config.yaml
n_layer: 11
d_mlp: 384
norm: "layernorm"
lr: 0.00495
grad_clip: 1.0
batch_tokens: [16384, 32768, 49152]
Each number is 500 + 25 x the weight over its row's rms, rounded and kept within 0 to 999. Layers, rows and columns count from 0. Numbers have three digits each. The size before them is the row's rms in percent of the matrix's.

# layer 8 MLP up, 384x96, rms 0.159, rows 29-169, columns 0-47
102:517483489523540538511512491478489459461507524478500517506518499520487519539511525499508467501478495549503483477528527474480518512512488479518505
099:488488560473538495540504517468488528511523502548509507527469523537501467477482513501522504504482496486445525486468553535517527534493489538506536
101:510485479471515492453508542492511554518506481485509464492515477501487510522508512514448488527514538478481501457485494534504502521517487506475529
104:502483531450465503478541513491509508519493523516513497501488494527475486495510495524489507434489537471523537529518492475467505523498474482526525
102:465501522455501499465501465508431502485470511516531550451516470500517486497500491516538493468475506469458490538475534505537499466546481499469498
084:516532498490501482496470498504467501494500489518482508511498509469499424499422513533507516455489488441520486511441498526501488521481476497479514
085:482465502487551495433471532521504480514490552503516441480505486480492484474503517530510490478516532478471501484514518533515510460522507547484524
100:539465468462526531550472463513485556487478490495462500482496494513500488479508503505491567533519529504504509513517526537474523492504532490504523
104:495481496481482544520491502474492524502522547495542534512503496536492451523534516507533492513465534469487501486536515485487515496486521478515528
099:511440547498470501523503495475516501481507532477529506473506444555523529492515526512500516502498468512497526533521494528477508493505504484536538
108:499510524490489498472493542502530529482484519478504493539501508512495465489497503500518491493469489520473520474534494528481495481490548498497503
100:469467453461504494495486511475466478497560513507501534446530495482497551478477489486457533491498523509471497487494515470496515499458509484518538
103:485501516517471479527481554488518456481481472494485496487482522493498484478533492550435556518477518514458512492453526526526467520477502513542501
102:473480454501493454462496480470522525506454536511508506490508467493526512494486539507507514552535498498489526465531496457503488518478546495521457
116:463444473507528480491526483538490507498524524519506498494486503498507500558526478506469439481512496521505504521503502513492475483460484456519543
097:483489480517543514477499431461467509492483492514532517524509482499481502515497537516521506509531462476489536474495493468464464457523487461478534
101:526515499464493555495528513556495516528497458496473498478534454507510530496504498505480547468497506496551524503531486435474544523487507508453514
111:504526480474513539519481529486504519510497540525486509503497485464466455519499507482459456473534504546497511516506533488467500473489542504475521
101:502479490494515484525474514530512488515530508466498489549462495480454471504493509502501516484517482537510513524523491511465514507492535487454508
110:492491485474558484506502544498500484506494422446506511492485508503510526497540496484508509558525522462491510512497533494481489501477550488523529
113:501528489532478519498450506445499456470500548530521527491505487490479471491489513520454517477461482504548575480510498479487489524486482526466545
106:466492488511506483534438525509513473511486493521527559512495527518522471489477582464501481505510539495511498507526502479536524507496495471514499
094:493486518501500466501471496523494497493508519510512487513541515528475514476532505512530477474517532512522539472524497504475525477512533522460443
102:472452519528505526487503509498492483477536472491554509468547514505491527550510503491464516549526504530456489494527500530494514508467456481488499
094:500455510500520534475489502476496498528482554535442488444493474464482459487487465483465501497452488486524461488493512524475510511488534510506493
104:553514516509486512506478472505468520474507471540486499488502473476522496500473536493465547509504514485492535458500505524508527511521542489458457
086:506484558510502483504525506485487530493491533480515483525475443493476456509519506520519434501498528473476516457528525531542530492535502486498453
105:483550517472483491515492485488536474504520472483539473529484463501477524522526503562474463501499493452466523517502461495496511501521487532479466
103:512478504483502510503501498487477471487488567513460539484508473470497512485500522501513497489529475544497512552519508492492503441491493518458473
103:516482490535506460498487493532504516493481473502510508479496459492503534493490527514498547494501530469513510514535494480437509545496495503530495
091:410466503500483461495496491484500471501504486487444503509503540473470499521542500505489507505501535505485475496472508522521481463527490471485547
112:481528499487510483508449517507472538486485518510467471497489532500486510512490509538495483509505522522461473485466506507487534541504546513456474
110:494473500499522479493467515494472504455514506444536508524524514487519508495512475497494462485509511489494526511479503520486522464496475517518503
101:487515520512527466506511522502478454471493492505512518499518479515523507511571510504545504538494495506484495510527526504507487505449497511497519
103:475515486497540497494475495493527525516518506495531454500502487507536527525483509474524520494506520488512558548523458475488485511492480489486526
099:522491501507534546504475528459484443480496510522529495463530504529529473490489497466476497508518498520486498526488466490494541477493519491494499
100:464507512511470514475490486508467486501494554511534463511511476459518502492492518506507476467502529485473492478477495496491481475506498531523554
086:538473531479463494492510449466476512467551479506500537497495509519487461486513509537474512531503513537488438510479484502521472470459519524539464
092:513527484513486492518483497513454440494531535490506531476495505504541485474483511491518513460447545495517499527497448459523483491534511480481497
101:507489446494542528488489480444480473490485504484558525503524478483509476524549477521501475450524514508523511509464467478525512491479514500478470
090:446516475535481515478538480546514512475515572496523518448479456452504497521479539520488526496509530511507473519481488487507523517501498501460518
112:499491526476531530451482486481503459482514525513504506495501527477517494504497504497531540506484488529451549511499478493474548494495486490531470
105:487504505474537482477461509485498513487504460517466488533521479497523488474499528511477469499508516484470498521477490490522521478467482442508511
111:494525506520504481483449532465487486504516468526445524544494533525493505489481502489518492488532522529484502497488471532520481512549509510489481
079:480493505526477535478438496488521487540508526517480496500507514479497499494502494520506488590529529483505508504524466464489500488476499456485565
102:457501515510491455487522496524495525517527484497494491514518495501499537530502525468547524505482461509484506491521516532477506546477532451464490
117:486445503470519467527493464528477512499561501495552527485508539517497508506514526478481491470484518499527535498479496475465544500514501457488479
104:514524493491498531486471540537436457511507524515542465486498519523473510534500490508493492452515499445495515479493472484442507471492528478494495
096:492492537458497512472505489478473491486505457492467485538472468496449479474502505519504516531490505488555485483509487470490521516478511515440536
096:526515516477531574472534505465483470484496466535543466528486483497536502469463547503470491514496521511443531478449480513519488499480521494508493
108:489404490506528489459532480514527521503568470527486508463469484483482463551511482491475539502513532516528480492467494495509518493512489467447499
092:523491444517496549514472501527508475475542496525506488449506534509480464442496510503437513490520493482499490520491540543477506484500472506477460
101:503514517520512528539513481469448533473456476483540469511486532486484497496500507505496514565518523462503519501496475514478493539532466551453495
110:485507496517492507492499477501505507467500494501492500523502504476497481487517493551434481497489535488452491470526441489485518482514525486515502
094:509506439470525500496505475479521505495532518555475507480466476514484477500505498501509493460529473533503520511538481501468476543467503481527462
085:467562494507514457529517496462491516476496453505515490511471503515533514531491511524467490497483508510502516499472543550521525502496518497479507
103:421490487504472525519492489507497512495489526501522507477500512481485489527492489531465505507555482485473531490508515519452494477485503500530547
102:514512517519490503493547512531505459460464515534531555523497515529496487502543501483519483508500490523516518478537518441509494493505500457518518
091:449483541496519511506431502516482522536483491450485492490463467532530478489499489447513459543524500484476520521481469483507489490506503494528514
105:550515510499478543516476498513491528519500528493533482472484494491513538499522537468463512508466499537479518461470482524530527499498494456460505
087:524532507503496446508438502506491517501497451493485494535482519496472488530512475523516452499540495484530521512493473532491478503500469501449533
098:458508548522461524504484485520522445471499562478500500526527467517506498491476522536480481493488469475471505499544507534460465437474505526495516
099:460499492493470532532510470499503556491534496539517508456470471549544447528508518508492498518523502508445500469506511503520515528499530471494504
106:460511484524463535524498508489502517481496505533517482523483466469518452519490517488509508522544485502474479440531474515446543499499505520467517
080:485490482538478508515479518506536514504504458471513511523558471455482464505497530469532522525511518463507500502503497495513505493448480463435478
089:448489487543487467489525471498508500482513524526490479462469495466512504504488491550514536460532464525508480484526478489497530523507544504497495
097:474465507514521485486488499478534465469489482509519480517525578474543463484470483513478468509491473504490535534480461505504530485493476493480540
098:476528456510502505548431502503496474519499471442516527533488517493484486491512488523506487500494514495502520535518450490497547541509542497515498
096:444485535524529457521487475482514474527522481516535502492478497458510439485504507519513511483517512519517486513495507524518483511472542442517518
105:494551531463519484514513475456524518463478492518448531495465454483492500531482511547491499555518516510517474485462528513497480493547508458452523
118:535516493493509527524500519476532514480490505486536484523476456498494503536511490531484493454500464511537522497481519474441498467459505495512485
091:544496482470474506497495513487490469510493485501532488526462490447540479500536490523528484506486542463480466522514487460480492532502549496479532
111:444496472512512472501496495526482551486504511482525485495536513508491519509510539553525478517537514493526491483493511548554529509544489488464479
103:477462498476500484494465536461489520506485486501524488530464459490518510522519449504479492476510480530536507522474493517511492467468476507466481
100:481449476535506517486503459451494510512530533497456486511513546511538503502476489506489488479474529510528510518492518504491518482523509469511500
089:487472483458451482502473513504492481478483474536520516531484474524510485464497525545532501487441531523452512541518529517499504474495501493467522
089:499470499518492534544506519482519534519515486490500496509475513521530561496418489563496510483504473501509496525523513513503514533529515478492502
100:491521514482516489535493518503488518490491461509509477493533536481510527548528489463502491468503477469488547486548518457480475491523485496504493
100:528513511489466483469525532473495520525520467495514474483468474522519546474480533467475521501513485523502507493498532476467489536466461503524472
110:505512491488492474545451502525459457482514502479530480522445528506525495538476548496453508495501495481489454475504539472490525523498492511453495
107:479519514446499533486495481527501522499561497496500500492521484515472550500458518511482521518524561504516451451465503513504511509490487506498506
104:507490480489520538519481465486492492488489496475500502504462502517545515498518529523489493544507484521472469531480498490509491493449514496546552
096:469509494450476529483485505506538513501502477501554491511498477484549495511508484504484553520498465508457512504521497440489552491517530471495491
109:498492533484535522457470477500481466467510515514517498480509488477561504487508490518506537517469517469520473527497494494445497498522496471498492
109:503444532488539476461528553464515492479521532471524509522470481476479493534491513527504489479523485475517517485487533474503498496529514531498467
104:471521536498501511494531504494525553514475465547537531510488524451471468529457495450507493529541519530473524480531496510458492490512485488485522
117:504528558477460478504510518514453504531479487554499533502446470531469440505511520484487489513532487501490485466501536468496452532493521490519475
101:531516489465499457453462473510503489484516499517493512460502473497499483497515472475513481494463525512496494503496568525485481522529503482518462
100:467496472505509558545518478490474492513456530550519492489492514497532475491445501511509515470520522510501485510455555453547477510509521493494518
094:536493471496467538473489491460490492460485522478526497508465459511501489539529482494473532519480520527490536460493487537510500504522439499485499
120:493510490431527477478452503494505516539516503509530485481475535531461485471497486459489505481533507503471505539499541497531507512552477528466541
110:513458481470512486497536507466497502491542508472514527507533479546515457524518506486536509511530503466510463565507505484518522496510508503494491
103:512492545505511534498507468477504526527490440503546512508493530496497535545481483499488466517521508468516520530519441455508507499463478483503561
097:499498488452477528551479494454492518489502528435534502495471502533534522484495491481545491506493528483499507496521494504505530524480505509464499
104:501544505507486508514518513505524500512509506489490497449485503532513503473531489501498501493516458516503515545535471517499473502535482516472492
095:529500478521535522469526520525503496521511469537513486509518520521512491498553504556507526555496516497518465446467526477498475468517516481491584
113:455516493455561486527516494503495486513524489504534498508500479488473509480519486524466552523544480439475496449499494518494515523503455487497494
108:510449522531491513550507527518507451533509523491545515513496518501523516492484496530502487526452512555472498465519485509459511450512501537485534
104:500484473513524514536492510510537512477499505551501506552463467501502456521497535520462493512480543491493511492498491506556487506504500526501471
095:478510507522476507457510514464433520479460499509514474474481545483497504519473517523481499502485516476518476464503470507486528530540528520507485
095:528502461488450471483457508522484534452520474532491469500498479519474501489492502515508517465540518521492485497533462522508549509497480472461518
100:525537443536484524487449499514487491481521517510503465528489498523522550535529516468478490486518480474448522495480483502508501552507530483510482
099:488506531492482514548514459503500512487474484515497523541526524507505539543482529498502525525490582503514484505548493499455497515506491489455507
094:511512495495548520510483513480471490513485488512516480490515510437475543512488495485530496524483512515466444497507506531482479498516464569485544
086:480487543529458519522525519537496518511509481532498494509497545486482475521509507485474524491499534519528522508498526491492468519465537534499469
098:471483520498511500515555533531491541467471476501483491503494467511545522471476495498557513504507490517477513491525477493502459556520482524537491
085:506454517483518524535479494475492506489492515489515533489531488526553482498502505500524475499480503492490515436497517482514515547508498506487473
102:470458538498498482504502526515497500504514468516508452483517530466518477489522446492477463491497469483528513523562521495514462506480471504446498
099:482498476475501512485489471495494506471518514491503449490505520486482500523507481532500504461509496459493504538523497481520508488521508515503541
090:492551469515464514496527505502494476475498510470534539488511479495498468497532506456551492512497534533484488502471515510507511503487536518501490
092:533486502548488484513486502513470481493500511492488521518505485490508421509529486513528520520505519466481450520467484507476506528499484499538456
088:473479511502503502489562484485507485499496531499588507520495474468472490482542505485495512506495483512489510504516483494508492501460492494491542
096:502475546521545497495501495534509495507468471483492527456484519507513480507528513550449522501498520503478515490482516524535538510563495512549469
105:524546489477520506481469470476462457445520487556499444499529498492507486515488510496495486451519511508460502477473498458477462508533512516555504
090:508465527467509447490506515518506507504528472556514477438458475518506548542500471502458460500493469453497478504482527509506504519535532467495484
087:540475500498475506484496519457476558502538501500495544496507505478508467523522485503479509472522503506481479483466502446521495533479489550524476
093:504540517481482500447534489485462539479523507469529491473516494494533530558565470493519485486492521482488478470502496526482489544470525508469492
091:487494482541530460503521476504506498469498526525535465488508440529470497476526550507487486456490487506484505448488556463502527509496487493527513
113:476494524499535503515518526484504530518509518470501514514515460492520482516518514492480516535517492496551497469476501496477513550500461490495522
101:516491512535509437527516493488513489521482500523476497461540485503493509505518476506466456487459522492516497534498506516461461518480499523512518
104:461480493430507527476486477506513461485522503508516512512526485538454536507485505485505482481485544490538540508498529474481575465504502514493502
097:501477481480488465530490494492486502525525492504505489493483469503515505523497463515505505495479524530517503473478509523531505505512453520438491
079:467509496470475494517510513533479477510482538510519502544491518512465469484514496540513537497453515478505517518498531494536499479491455489504510
109:510516519509501481553490521498500474521524494510538499500514501513465521537501518504481487467504486471547547515543496498505456492463526518505535
095:481490507531553534514468506539518510505480526491486536503486490515510500547517496506488516532468493505536501526487524487471501508494473496488498
099:492525538496536514504518535480487473524454487525505531536518531497502498488533526470496503531491465494494564512521505494468493491485512498500527
100:451509488513478503540477506506527511504516475494493481504509544524498488509531501550492503523487518456495468509506496549476432494460441474501516
092:454430490481502501525525481547487463507458490479491513515474519510498538574490511488461463515519489520500505485500523508495474501527559518504481
105:532501502475486528515492479473439502504517527527559490483510491497477463523546441490511505465544487535496513500516517481512480486528499469466516
095:538536490476542487463502520514468493477516473508491519531472518527474528514513535555447503515489491504507500482474524530501494488436531503519454
099:512523462499504451541525484482459488529490511554499505474483492499495468547496521491492469519527495491503458452503490507492509482526522472506462
103:483476536493471486546452528520505455491537511503529471545521519465515523485486504532527467477525509486475472498483494534522484487519482492493486
104:508519499474485497517475493505540497481494547483500506514533447516506502494494522492451521487511502510499513499498452536510559507497488501534462
094:462490543477518507534539504511496501506501491505516472514431486475517484532505515499470528522513512479522474503541481492516470502447488495513515
096:520484504491508533489514526491448498500469534523468532505457502497517517463486513502492460527501474487504460496441480495446500469488524491512533
101:500509505493539450474489513541487549480499517513562480513510531519528538544479463468479472499502527501486513416538508518481465494522527484502503
101:477498521435504507489530527500513421509461548488486514481520469463482460479530460524487498503512504445497482511563518483505456501502506471504484
108:501516522505457483506489486459484479490494519507552525504494481506531485494516528513552520455495497493534551518487503484498460501502487468474496
093:489532499510490529505514507563512508523468504491475510488472539505542587498499522473466498554509493528502505492490477528527521522523537496502498
101:503531537481512495518525521498498497502493507516532478446478496508489507495480534527558472476490514488488511494483501486487477494483512515460574
100:441545494526516487536508477550511516486501517505514465462459520555482527517483486474515506462506479472528474460525490518503502521487522500508532
# layer 8 MLP down (transposed), 384x96, rms 0.168, rows 29-169, columns 0-47
104:516506509523547505534493490505481453513489547508506484493515437481485480531502488473522510461469517525515512473499499468490538533515510478456548
110:513524501480475519470516492565474531503498490512492550518542506464484515517497496515464486523525574510501495440508440486482542515484504500505488
102:502506515533492480541505494471515464541498526512493508485519489481503464492499506482519461520496514504513510521484487448469453468492506557516526
087:509548479493487512553499497499504477479487502486464492492513474537503495482488497528499503516499503515488546515488482523480491441491476534475488
099:503499490499533491541501500454531481492511509524466504481478484519492544483461527498491505476466501535559494542462521507475508478515515524507512
087:455503458464492515475514446479506501523482494466489487463520483517505547486588515500460488497524482549526516540503459461491468516511520482477503
087:509503520502496496499498487489493546559512489513501504489537472472526581520509514479471504524515473524542477465516491443517546511523505459511458
114:514509476519478469486483530459450508459491497495536476518489532476482443496502528482509487486510536491492518530468492502484508466515455458515532
115:495469502515434503491459448515526519488538494467507477538507517480497531475507488485526483494541473513487509464542512484501509484463451475506530
094:500480494515524512500544465456538490525503534551521503474521443483508456498534518547525519541495551511487490523509485514464496508498542490520499
105:497485521522499515510547531492485495465487547518473531484494532498485510490499528453469497523518485515526474474564522500517452531515518483521540
100:531495505481479486501542465506478482516493496513532516478478487500518492490486492473551484553480489461460485495503520539535500512514486503469485
099:525509490481500504527479458584478505480516491504534534526530525503498466512496503503547434486502505517507520480500496477511527510519489519503528
095:482506479525496453505526539490503511477481460523454499499508530459496532502475568498500519473522465498467493497490507516501486528540516435521492
110:476493459522482500494513504489476492515474507508532515520540496483516529463472507482461517491520485516490462509467456467469500488505491499473501
096:509558529534473516476546501527483480480523458526511463493516555453527510510495499463505503510510543490531520488497463505515473478467483506503492
116:492528465509491495505496512510490478517514476462535514496469513485488526483540462486494508480571515526457456502521460527518480462515484505505505
108:483512530551496487496492509494518502492467511514489476501519505477555507513476557529494498530513480454486494500512473460490485510526500557499465
110:508505513471511438470452494536507481508482507508496470522509506540508497497493500531527452529486496494522516477558463441497478475508520508494479
098:477455488452504534497510478505534476495548478446520517473504562520485512539497483518507505478571447472522504501489514466508524509486477467507468
140:501505512498502559504488513440520508494525475480495473536509528490477497501478499526499486561484473449464505479500494499462487550521461485485519
122:517476480531484496502507496469500510519493552556500536510497483531513475495417538499477491521491501521496489477518505495460509535541505506487453
085:540535517475528515487494489509493503472520472522488538483508499505470471549501497494461470477487516445466454508490534508476487478473498501475522
105:518461527502445552533470487528555476508511508496491509495517489509495530520534447498498497430493460491484582473484523521504532509509511499499504
090:513511474531446442481465479502514512512504480464510505499515527518497503529522502543505514470510474554506517492497496497538504477514455485497502
132:496465514504535508486531487507487446498477510471489453488515511476497477467497524526467507528556486536516503467545448514497494540466481525513504
101:487481477447493539498498506528502504496452491532517520513508492523531519529470488493511498475489452531538467526544523473485506477476488473503482
100:480566534510492511527512544494515532484501475498472475487493510491517580501512481463480486529486500530478490519490490498475532489505487513512475
091:496482530509532516534503484518520479457500462532519517537479503487513485516481519533525536486519517473523484486494530565522492512532508491508505
099:510558504489500518472493551495451514524465474501540544501524512467482514484510494534516501493519484519504491553523478502500503503528513511509514
089:545520535461512497488462496491532517554489507515513494495560468472523511515497482455532517509469488492527548514515480477441476518514519527483516
111:528484497500489498482467512508557503511468485469531485518442541531489442452544488481484525490483470521508554501497513488531510484473507513500506
098:485466515506504506485540501511537486445525537531481495495488523517530512497529527458518518528516492536483464462493478514501489505474505488551509
104:510469478513524533482542506550526479503494518528540438531513538465527512503489505526485461498532496457549498491489474522520491504488470436534483
111:498524508505494499475469516513496508484503488544517502511489498490475534498527476504506482469472510495531476464504521513493488526481514530455452
094:516521452498471495488479483484509470494534485522488545477476423490463480504461480477481502520481538513513506509512488469474506536514536500488489
110:478465453485490492527497509470457508496518495521517484490500503498492564506482525472489490508504473505560488510495500510524547519500482476507478
090:537477549486487541526445528495536526533466509535532469538514483511492510497491518496500505478488510486530565495490511484516495501532480499487478
095:509488510477545512449508503524509492536518469479475489499505579515515461515511498457478497468541493531480506483538503521502538480492489497505510
091:454493549454516476514505512483478496522531496519490512501475446495483539503478464509514457504486489505526520516524472501495537510550512531515545
097:504500448504531497518553509483534472498480462536521501453508476511507519512499533465470454504500544497515540490488502495529514510512502466506559
098:522522504480471483511487507460511495537451519446522504471481477530493531485526514480489487495524521471513506480514513517521482483483467462533502
112:478502471507514431479481456541495516480468496501470518503485485495506496503522485561482506510498501526565492494506513527484470538471527508491478
095:469468501464498475477491522469508481488520444496520514527502503521469516514487511474527466480478486464517425475504500490491522505464504495533522
092:483469507479482463488494496532510529450483514501535499523507513495525480543513513450514486438513515495491482462512530534506525499539482521495464
088:497474497537492510513476490475523477500509517447501500538474502479462425481503532520493496536505492481494506510507492490502465572468466483554451
122:524506521489527467475460487486538478493481472516495536464481518529476508510516516521540503483483488525474499511542519497502515503453455487493549
116:523521504539512514503491520471501462516484508522518552525543459476482466508476521530538479466507531433468518497469499434472511495505468526494507
097:518505418493518495514534492541514535505529516503522503536525475516487488540537485532522510497507511466456504474471525481539492544507519488463507
093:481483543495494442518511502519483486519508463478517516441530537527492445499511487494499479503496479482510485522527477462441494518520499543538523
104:494502523463531489489518489496522485530490507484509521489512471493512495515515515488487504470477533531529527474500546545515515460477523503509483
106:499469510503477490515490488534475525490490480487508491503476480507493458518498483543545483493475500498472467482533529487522528494470501486485476
103:594513537515489561482483520477481521493474515538510515485513511516499527514509539483479449515503533458500487487516509453507514493493530549476499
126:522485513553489497482484505442487518502494494508504474482481499516479435507514514509476506516495498511459533514470494492502539532491471482499548
086:512474519477488515503513523511458510501479473453516494505520530462519460512506494469531464500483501497505470433477495505524508482488536527540535
083:499512465540566505466548488496515516532517512517483476503488484495535542512501557489476483489491495497489451496522521500497522505528526477535477
097:495518526519467465499526518548511469534445510511525530488509550511495495490531493514542502488491487477530489497487519508486530515493558461494532
105:492534496480492493520472455463510514514482549517475505492518496511490472497495480524476483433496525489460540465520520535517492468503510466516504
096:517509521479465526503523499539476527483508499488517484497479492526495527448525564473536516509481471481502462466498473485487511495494468495518459
108:501499495495490496536497500503473521480497495487490514526514518460502513535489511485541442487506506430511527501469519503547492541538535546494518
094:493471464523501486485489475518499511525485455539424498521497462488542528523530488517483484489465453494519464485488536541489545478478547479497514
098:513500512481517451469466507517506497542496488525553507495527488515513484527454476503498503480469502466503506512516510524472469482514494523528447
110:461498474492499483519478533470473497477494540504511525516491506474513507477468518516473446458467479518548493482480474516490537511487538529469498
111:526494515484583514487531493498499509473477500487470472496471568496526546522499518493528507510492480523537510540474519508502475500506507565479507
082:511503547515497477503521513493515470564508507536493488501476516503532493509499509514535485491495482499507561454557441510500488512506479512558527
093:528493522494510498478492501501492550508455516489479533465499475500537455501526529489467466530526526481479502488511516508512462478504505506496497
080:504496513503469453517554503503467468476487454485527525458507465471483467486490487518532510476450497488491491578477526509497529510522500513504510
103:510517494489529562526504455524528551475460527527531473500488498489527463523448493544471491476511507497528476527466545488483459485512475522495485
100:483504489499535525479523526484508492514561536556482481498500474435505519555483513490462487518495511500496508502524495488539507526514477448479437
098:487525495489481493475493512468488467484547503456520507476513517519510480498529502476499520497529481528492511450509477493491464497517472499554483
110:534484490450475536514519465513486514464502511510471520503532479505514493501466525574474510516490488511550487491475481539488531535545518458520492
098:506491477501511484497502492455525481541502513495471475477485491523485443507446491535478524487487530541540534450477479549519522493503499494517469
132:500546511498522472492489478505489499489492447504509451493494474487476517509520471496497477489514552539477477463475487537508515473506501477501511
091:486516513509476524464449499486526484519519527511478596499507466464444520493475520517488477520465508522503505517528483490488488502539470551534477
090:482525524478536503513493564508500510502488447463536533494468452502513506519506497504526520507529503510490475498505505494502510533460535518432495
092:511533501477507480458567505497481519511540504525499492501516505499509496487518506491529505529543492500491510479578483515478451511495505466449481
080:483528525526524521511499510512475480480496488489495490481513534470474485480544479488513540493494536502513535495442513494486507524474482475504464
093:509496487457472510483526491529554513508526510483510498503487490529514497534521523476532500555513539460559516497495449503508531481468463485470468
093:460509530489507516457504467512504544490445525521497502508547524471496499482524472543508460511476494442509486519536518516508527490482474494491492
119:492505446519521501554464508477523476487502483477486526527482478499492473516434513527554472496483484474519497537497551497483473498487519494474518
096:494452542522480492485538490487497470518524513499533500532446545492505470518504504485456538474541461506501538513536510488508487455516486480509512
104:489514485488503460483504566523485493492488465548494508530501511502473466546505525486500480510450499488487465535494481510517477498447480456520503
103:495491488538495455527532516494501508503503480483490459477473502491504534539449449511496512524487560476478498494514505506469483512508541514491539
122:509511508538494543535549507504485485515494446498514513474502503526508518481513488458487524487491505476483540530543491504498527492469565484501500
111:503488520476479522501538500490496474510493480527486537484513446500553519510530511498512505520485528491482524497497473510492519497472511481467503
102:547508500484484482495471485495481475486507493533539482473516506524484525509539490488472499495482542491496474490485515472459478510501500520535525
112:467516513455568458510501493456537472499502522475451489486507518492518542481499494512503528514531531512505468531546490484495529491465474500497538
088:498532515522470467485507534441503489548534483459508479500515513478502489519515485533501542502516523516493495492511472544524490503462446500494502
093:476520498557485494469518478501472517506535510484503546510498490458500515456549515497511513513503472514528468493519477485481513461501510495531475
115:528500500506551501487452519500516500493514452511501504515515520526502503497534503502462525510517433517530465508528463454517547480481496526470480
099:487487499476502531477493490487498492459470522523451509538512483485510517476468547518531480504471525534527471511513496487503512512478514549534459
088:484557482476509513496552484549463542504494511445497488533453469507487488479475492495499490487511469504479507474478474491461501530490518495503543
103:524512520504518514513497526504482523463494469507502560522503489468487525486491498481532480492507506564492476479491550494507497529521540478489485
101:518483465539488501474495475476539484511459525541470498493517470491501507526515536469506502535498516533489518518534482500523476480518487486517421
105:470523517465507472520520481512481467491520510510484519479520460496511517461512532520453484508526557498484518499498508492515488500479461525514531
101:506502473473502504504490415531497553463514509539487537529519506502516481461465473500514473469495564486494473525503507509504507502524547531520493
123:553492527495500474495501486464551469477517515520508516493511465509473492490497493527507504440530548480513453490542484509542494487507443461492504
105:469510482499528488517462524518496521493526528527497551489515476490451465517540503490487501524510471494530505534507484462510508497468515505466511
106:515499494510477540488488497502548538468508489523499503477491509473505514484501482496519503495475485489510537519510455516512537550499524474438506
092:495490503519527543501523542499520538516505523502532495537490513528502521508515512499507511478492511499501533495509549532522536520467454505505451
085:542539538458441533493466518507518472456484561490493448482521500470473461497472456478487494471482505487473497501471558478512479500531495483486494
100:493509488483499489482521451473492521465513512486492471510497546460503497534493499520489505548472459511533490496525467548503499479440523513500489
096:487507524498484520498430466514498467499499532473465474505450506453502453491490504539519490495499499499462537490506506525508507499499478528542501
092:504473467471509493521451512461505479526526480542518496523569503499549516499442534512471486455517507528500538514477504525500476471515472478489498
086:505483495480497458500527467555509520509485517506463481497505438458515469503480497444488519516519506465507525473487468509463488501551506499483486
095:484544503535477469502502503499489470508498509493457530479513535505487489531520496504493497535487448524466503524501518496499493469466511482498470
092:543473492520490448495528502517508506513498530532503511474487492536477528517527513526465513494491541513518505535512506539503486501538530515489455
092:552474474502499520492477513482494521482502538492512520478535479485479495499504528507553533456541477539489506535467524525488511491530518429526438
103:505518494514495507518507474547526507465481509471486485496561492491449505514523512525503490524503487535486503478496535464510518464531481447510494
095:526490518502486530486486487490511499499543476498455505502506535490494484479510515529459481541503495501517518458466489479506526505500488535508479
085:478489527437459514496548500471454509521552494540461505495517500552515567484487504480493461495507510504518500500461462474501481517508532507478521
095:442489503555504448458528508496526497482500497520494510490517500487526454511462475521476518472500556521477509507516503463452497474491447475518526
094:471514483533464477480474473483492461516511532487522514513466498507493512446503487493468495540517487517519528491501514454476498521498521506494524
101:475466506510516457506503491494523477457509517483501455498500467491506481505442516545496458502479550484495498451480524534489500487520484494437503
096:514494450529487478494473492501521479519492461502516529507510494475520516489526472482537476521544490510531537458490469503506499505484475485483517
092:492520498485479511495516506543540459536519507507445447514470515488519518462514413480538494511487470470535515488485499533470509512552525509492517
095:494528546471517498502535530489494475552520458503507513542479455503492498480497530529490484507507544502486479489447515483482480509554477467533516
104:512479509478452492503536553499496483522495509498540477495538495500494491501514515478443503497537539468500501549544482484537491508493429502525486
120:494542501533490509533532454502461515499488485508500519445474471489452515506427500534493481493477519510514491539499503495465500525565503529494501
097:495510492488510490519438480501534497515515500499486550477501500536471496455486484538527513492518496419526505513538499491483479501505490499485498
098:542489508565516495495523508519487509492515478495476503506501519497459446518527468500545481505554479534487515524449499486491499485489500569503506
103:482525523461502507513497526543529561491512509478498475462472494503503474491493437518500464477475523421500492491479504544509501527495487509481531
085:501485469509516515473520458506531519510527516488472526481511521480498491503484553477465475519539537482481540480495480496502506513494514533486490
104:514461513507517532464489478472502481482496552513486490513476483480513519496493472479531544481522517535529558481484498499503516485473509501490483
093:533546490524457522476498514456471508477516475493514497479533521495509513479502500487487448524492506465525547480518522537484528516509537498512552
106:487450528482493512532510458515492491537520508478528472550508511506532449474493473511457524497528442502523511503521504522541523495494492534532490
101:509470463528479516503519496511463517487519498506493519516515524504480496535490486516532470523498434507526495528484489504519503531501466486497449
098:558529445510482479493498477466542508480509496498503511527487448471477487496500482506559475518498480526502450488519498517501541504471475474468487
118:504464444503506531438470564514488496514544499505534502506498534449585487493513496534516538521478493457505503513488484487480490491510492498503483
091:503505517494491499524477524492524514500497518459508503508495495502489492482461508519508480506546482498525523507454481504516464470490534475508533
094:482487502518471515513494483526530487491524519483455479533521556470518502513536495524485483514520465487524495475506474495493458523466471516509497
114:500508526488489481454480530527509494516497506520531518537485473505507529492474517489535492449541509483545491520471485490504505525479557507529518
103:502516539476499484471551498479487510473529485509521523505509499437515472529515512519489504540520489478507478532457507526509488466537492537500519
082:525496478488439499474458511512522499493490522533535493532473551502463465506518522465467506490515477480478484538486495507478521531423506491518487
098:494509523484496484471500502474535488510495512507547506512461498517518499472469503500512496524497506516515446510509555517509535544479507537461466
090:520501539545525521522525468500547545471480484496491461474449471535504504527490509455517480484536481489463529512494472479528484433466505507485510
088:485513499498522478531561520524482485516483496445515503535543489515500473516447531528515539504501482496507517529511544516525483512497495496519501
094:529536505519494461528534517480522542495463497447480527471488527538500468497526478504466488481475506493523444463512495512484475547497496494524517
087:512481519507495455508504489463503512505535529545507505480500464478457441531468518515510524513481464486520487497509545495472465499565478488463538
118:472509516533488477516522524479534496492506477522477519542489478522513466502470519529520475473472508460506493495508483537497497507503540519466552
088:489507516488510466533484514543504518495477500426521546496500522499502475557487556507501500493512522505501515459525490494489448492479460513470500